Part of a small language model's weights: vocabulary 2048, 1.23M parameters.
Each number is 128 + 32 x the weight over its row's rms, rounded and kept within 0 to 255. Layers, rows and columns count from 0. Numbers have three digits each. The size before them is the row's rms in percent of the matrix's.

# layer 2 MLP down, 96x384, rms 0.209, rows 0-95, columns 256-319
105:138073148185110168109159120150112163108187102155114159134163095165123116095131134087151134174139146208150141137134140103123072134118180182126118138148094136161135120165142082063129136116144149
095:178105084145162181143104088118128092151162117146120099175137130140078127146169225126154144118066157128106109099097143087147104159061151177113099104138128186126169181099161132108131168144127125
106:085196131170135096228155113152155084155190081150120098113159088171166149125070123151082113123079113057131193141053159125138123144126127167098097104102147133079140104144127087141118149123104182
098:170103106081143188137126114122162177114156155123090146093087116106143134138172151144143179138100113133157111155117133116103121140078103087186124137135117159160208175111118146096122154150134073
097:136075156114102148144194064112160116099167105071146079144102084051128147102094155164065127099194160086076178122125165176087182136097104166184145171143091108113177185085105141101090104117163093
100:143106103137132142142134096176119093131133087165131156132185099116149173104110072104140169110126106088173063121206110160163114087180132077051093156132048154101155060112131119118099155133145143
099:166116099146133147116115004141144114076138197079160102182139101091122128144149175090132115097088099138135185128150100166121113102137125069094126171098164126099121140137131140149170150117120117
101:098133126095204095130077131106188082174132154164118090115095142118152137121199155133156117117179143071146114073101113124120119149185178132131102083155102157167177152136065113142103125180150085
101:167156103096083178180164070126156141119136121172147093124104176129149086076101095122155128119181114106113105099118101159180113067119121065102126156061117124132152057051136133041148109121111095
101:100171181117084107176132159078108108126192139136184136120121124124107156080114135188105158107149097161142099089103142095186148131150151124155126161134152066080109107152172157132134152113144078
104:133044140102096052131126083176103122125116077130140122162169174126111169116108110122170124151157088106126146116130109067135133121160125128049072156178142171119073181074051144098111140121130094
090:117094134155058140070090155128105082138157116102195176187101164201120125132136136151150125124079132118172169139134178136130084188122136137109112126139170122086110112128108144123199090176106106
098:121235107114115168167155114077110114109086104046092145140098163129152154145156135117125099113199108154186087095169119116168130088149127184180121151141099136084156125130141120112162090118163161
100:116161105154093100188065131080072182151099101116176096172100090156085187168115105107151145106206141128087101152110159163148163126074153146166075134153086101126133143137152096105100125188174095
103:147141136095130146123134127117162073140070128075045100068161118189177140134202147069106164129047104107131120063155184154140137117138151068138103113152130132145065072139066144145142090143127131
103:159146099092126131104134173169086160098125132154079173144165168136104112136161147108084106121086144093153141132137071118072129173069136118135150143117122141178126111091109143113136126131110074
101:093190101091154079142142183064118139144148119097137160106130146100165126113107142172152173118165156126154118088093154168107149114166181140155158128115083132178171138185142136125119121121106098
096:143121091152109118115131124101120079191144117171161145130156114138130138179110103129133076195132113120172107096147161169159147145093135132144126105127138131098113126105129106109109154067143091
088:129167083100113113141164090167088149131189139123155120133096178085121142140150125158142086114167095159133042146127085126135092107132174074114097177154088108084121118069176144152114171116089133
103:145110085152104150118145072131147172070138127101093080100149110154136126107112129134124123155104148120106123174082074075110156120092114121105095149132193089182164138078129107119113128196192182
102:094169088073103071108091145091140079152155118152153146125144180124115127161088078107141173184079103110090121089178145133104138135155113193115158106157107126098124088131152196107118099171125195
096:143092105092111138140134101095143145109117168135051147137156168126174063124158171136130085157114164136150078142152132094111126110155111106102165151133152176110124080144098107128110111045085067
100:119072145147130122087128091122089127077129155150118162154099085123094054184145114031132146120107192119154179151144219132118169172102166145110105128162099123122108133144122136135143113088122151
099:110101152104099114148140123052141146136170098102078146099092170187082141126133070111109131105111108146125119115183173108164094148138082106142128109154148167052107183190086147075152133097125104
099:133116087057162069107144120105065159135100166134093190122162141143074111141154164116167129159143107157174068127100145189098118095156097184069071118115153064082115148111091143162152183123126102
105:138160134125100130120122139118131087066076104135105127177062138105136188092088176116083122126111128140061147086133152110120096150143126145100099136137116124133168145118133160134078084092166081
103:081138126164123188173054107172097094133071174164098135130142151113184146148087112167169138077095126174099107160117113107114102081115097148093140129101163135160170162141124143157132101150074158
098:177126182106123109138136160142115202144167162072112073111209059148181149090156067061144110150108151098116170068134084123114108118104141157118202140117136112115105122076133124142170148102124155
095:108117117183097120134164174129151115170122079131173145154131168058130141173170156064147120103097124113143131151115133144138155058136116056138077138167104085147188122046151119126064145146122140
096:167101132189134126085132075159118150131129106136114136134175125068173093106076142137132153108123067088128125131171126165118174096072141101103145183107100065140159178142109137113174167137072140
094:124199117120158132155126097057021161164144144126111120116140168173156071138149120119062224189173175123119112162123137165188130092128064152175143116149088139106132164125146120135135086133106094
094:140131097133137123174132135117156073188146115105133149077108082115065125141108133068131156083092178132157145109098201125161119110066107144099149104104070172135104157120151075111100116120195155
089:057098122076160162148113145098091117160129098148110075138134080137106116106150085143145158173097151201090092086125136129136157159062121150176146108130131134152105128120117085201184101110131148
101:121087129119130099169093146135147089171146157109146148133113152149135099119095169129108117110105101137099107116085115153126126141157153147113159105127110102092153138167097164121193097141092055
095:170116119116101071096107134083122133121097108113108090181136121086114135108152167120011089124153130082132129126140145079035148180123119102167147150073163120193127087088131113121090125141114136
105:098058125146115125087119131117072155104115163125113132062098081069091151120109110133203128131150163108093138168142150140149121113163095169134106175179144166069101115121103162118139142082136153
100:098131121083163057142130116099096069218103068113093127113055105139140133101097144111139159118087143148136118176094125113192083213137113117079137123097184093115079157111088112159127113064114100
099:116110115097158167109062105148146162101126160084119118122138145176096107134129137125161169111113100083054120144087103147103133139141128165089162110115109123064103106146112113106069127115131079
096:176147126154124117137154140198117101168146143100123117123166142125108135077074145179128042116169131088174148110097129116136100091126144108126136094098105157086108151140122133127127158148098110
100:110124157168192121129159117111127100136124044084113131171132131168175189077169136159141117140142155115093128056159148151153114086107071066119132107104119096168147138127100157156172041147099108
102:159109085118210105097089154017099154149165130073137121110093138142145095144147157144171087144102132138156103173157144081108105144163152059207109123048081116129086094095122084149138067099139173
103:127118161139134179098157164089109125116163145119127138089148172129093091119145121149136154060189065131156154106091158037105148134150107082154122130169148163121069101185123107094139168132122046
103:124168168139172123194142177107100098139124140130088172095155107124176160113062110101165108084157151138148096113112123062145154087126148109088113123086103171079155121135141143096180135056157147
101:161129115089064152147168155110104136085129129127147114121097150088115076104146114047096079083126166162191116123158186127118148255106122116133191110108157099146086132110163118118142145144157130
110:148096127096129126135144097104100176110134098144116148090128124185117139116166158128129135168090087156089144120127091165142129129087095097146167149077114117108098094146148102129142136118119068
099:143122151094098136114125134145155186122133113134083183169169167125140211139129099120159067147137072044164121134125141114131167120136133161127156113153143089118127130136136134157142093164108124
103:170159059154110143154147111117206171133131140118195153145097098134174150143138099156128133168125127139134073145092072169154158108086129159066167132149067115137107090107113135106137135171112218
099:128145086103132138155112088164125192142106107142165123122173112086116083094142083111140168149091132095134193157085098144100097128109099187132109090121174058135132040176114074163127129158103110
101:174154101132139163127136135157181140071102090043117118215153136083126145143162124108131128128142090098119138166112116078119172181137106115063123103083137104102097110101110153158171159139121177
098:168061142113060112120111112113121132154153154107139114068115128152152169140120065104131138161092132136163099117212119179124142111187125145110135082150134116137117172156107149120148054173200106
106:148113180138156043184150076100109159157162127148081127124113113083092101150167169154076095164186198139049106112102091059130142101155149097160102138089132121149122118086130088133116101151158098
095:143145166161134153123131115174156110128103137103115144107125130150101124151129144130144099176038198147155164146136111119156080177143111124164073132102173114111093167087157122096133151099179159
096:059126112112110089152166094156164097173120139112143114118115108126109131127104132133117106143100132125057143137116118127137116148176129176096131085189108116114119150150115099141140119141115151
112:141160125127126087167136131114150085154134133141111078122059148122144125113153083166085127088133114132137184078160111156094100132074187096150123125125109143155096101112114114135132194121094110
098:172165126158127111116127095224180185126119100096168110143142134117186146195139112085147148182133153141139103187088031110125104119112090122108116152181165130117119131147140134143129151130083117
101:143160143075134108125151178075133116098147155143122132140088135111090121071134129140118104078170109134189131115147103169114129173094107136211143054087180138116165149119094082149110159132141132
098:135179156145160099126083097123125117134139140137181162137156126092075159161105145108119162112122153107092115090121154125145141078157134053183033155102113129148113116140132151104091122126118135
093:183168175124100122145114187110140185172082128117072118108088210123164141124154126138097129108128108187143113116087155114083112107137115058184142121125097137124081139144105141149092075134097174
101:137080103153171150135161143059102105120126128172158145127196133113129127118140137106092158098123101137091117079142093111181143097107145169144133126202146166202132126119153098099132180074163122
097:169180123136170184191118113119088121147153156055163072072130062107109166071080136141136149140113121150176181156116157090130120141113116103149112124122078171198173088140150119150121131153082146
101:130149180112126064181132154094146114180135168170114136107092153079182094098133092155126108092104148119163171123102151153209150134063158137132100110156141102122135135096125137114139146165155180
104:177139197160145125201160107110128203140078122135169150144088125075107151092156078057119097074126118101183119064160054131105130094114117107134152155111152101060140166182068113158142165148168120
102:094200130121107152114063158060135138097123114152139140165160098087138188096105118112146177120111143160153197119103135076134096162140096108092094149139144119100139132127119155181104116024146088
100:142150131170081111179131122172131091129112113116103153123165148118141149105127117145124104119150094070092109045127176151153131129158139099102166158080109106169141048108043117110135134156091153
101:127130129103095131172171114139070151110143087083131084121132111138185142090125137084122088089091110141109155180132134069118063093153144125141199163134071170112158131164124147123128114181167121
102:136105134070070117146104120165151147154141091104116147137134109136151160125139142075138159112137148101143100118138125106114156129144123105147164161106095109173164192133097103141151182136130128
100:159099130151089141158150180161148106163134146161139174141109132111146140131146099193123142160116147138098090117123106175149149183117158210094177127115116150079119104125135091138200073106124168
096:140099109151157084125146077134158112201182143157165099150168103078102118206123142143132101140135167122118094134085099119136147146080138172135126116131091166156144115141114139184168178103078127
101:118114099081164129112165131117108111077101128121106122166151140119166147143139077112144152176084108117094131084088160095148087170130100171157147113081147127155098090129124097124148094130145105
097:090119105123139090128143120090143074169061194113166158131137186130169128135124110077144146131135090103131139127098164126190067123139133096200102108096121095117101106115139114183164127067107037
100:131124148153115143113112175105147184144023185121080124091158114133082096165191096125165105102095139093102085060160114086142138130124113027114119123125130089176067183155132145169146184182135124
103:158116107147121128090088160106166171154174140142123100112163135098152155123150109127106090074146049093141208119134174111088167121135106114106146132121155123160149164100137131077093148169109172
095:085124069100198187097154146115139117107076133122109069094105100157207076083080184077081129122113125098104096145144164154141166110077133148105153161113150149152106138143158118061150112128138183
100:142250040114090129098129128153146160081126126033122100149128091114085168169127125151175166127244173127090164106090095170136127169130093136145113150114131114175148103133117151088078141161085096
097:078176106125166150122204165128111133086163132150155133092091193138147069108182171127171129166122104144104153114145111062126108115113146107170128088107127081060144102186140140132169136180130131
106:145058141092117067160104174077071142152142122155120108077092089136112134141107171126145173200215163129169101122156132079154135161115098069164118168178085128119105184098093135126120182124117098
102:160181114154143142113119079120167140099083102169139124168133148100115112106122174088104038192095086064161206168176134094129138159129076117082134109063152179141150075102124135137161121120143170
101:148142138125180110138109140133130098113164132205145143121209113170126069108066106090077166079095178131029027128126153156161142155112127119165131154117180098168127199185133150098160146100156105
100:121154110130159095149132091150127172132215099144079137126177100162093146102141136103121118148115196145174119126126081148168121163093126078114117130056141194109105203082179098118159141189126098
101:137114131160090176171154094114106158106140131155153094137108159106127092158089201146158171131140065118164140096213136157177160136157123108096092107125145079168092165194083157061143138196199133
096:105128151168112098141172147074094106143130098130156139160124186144108133097088132142166115091150121198202062120159191150116109121125154071151104149164175124144127172137161099094064110164127177
107:101065138164120073192123139155113171175169115072085157096157144125107141125166172071093111157175185110133124144135134087071121148164131151141177112160139142115128127090116097130105141074141090
099:126151180186118093079113138134125115202113128090127085126110083063095137116124186089110143113101071187153129144133154104113149088192149112117069148122082076114093113115184177164134111152121156
094:143151168150158133100157140134129153115111070111100117070146089150124079110113093107081148145184191101087122134133190101123121125088107067149129069112148142109204162125148086053073136129085198
095:108141114181127144130121122218090123216093129090138101152155133129128125149120124123144101133192177104106099150154114071157169147066081136135155103099050120118157172181137127100096108149128035
106:081051151144129177126220119112178094136121084158146132123123120137134111087168162145091084162141173134101195154123111075102146131148071141161131134160117170130074144123106048113086129108048141
106:124118094198099218087089157122131147150128101085099081132152128134144171091082135134083115118119129141160067114117134170149164169097119140096069124142151074057140148119166099218114139068149072
095:128117143079126084147173131163166205218136205082147115132123159060092133179104133101125098184170149106099147083130133090141134090128152162179162127167161168073191137142084096152162156115087141
099:121175115172082130141120143119141163117121103152144078109060149049153120102073157179153112124153159168122075112064112197119086179117163104175132175110170107143149091090048131106140121084133122
100:142176123084151079094158121088173079180166150079181155135162101126130165148113127123107104128228074141117105126116153145080188145130124115118136134190149063094111067152142114061071089224133125
104:116091166201140157141120134075157158141064115161190101142176077109129108103131138122157139103100095136090208143101068189112085028163172133146196097133156073100163143121145166121163161164133139
104:196135134167111130159085192110105228117118141122143170157024200107120111102173137105164133123104060151160142103122103143136094116144132130148127157112116086126101102108118107107084158144136097
104:183115084122172194177097121103245136053135089111094140079135109102062079125167081106157157111091202092130198123159161101137120162176143124112148096109131080045092131159135097083110127088155071
105:100143134140159043132158141109142107171099102107142138119104068096128171137154151152129139173089080089127133157153120135090145088119127134073121132142108105132109121100131168138068096150148159
095:199143134111130168053126096127169174134158135135136087072132127127165123133117052133149129104154163093161102092171159089121127164115113126088131136150114165154153158117105134124201122141052114
105:100191161233171095150178161101123120162081161126090131176178106165109172109119106170119107129121084085144132149168127152145157051124132096174152134143133140137148095122065101127125125136157152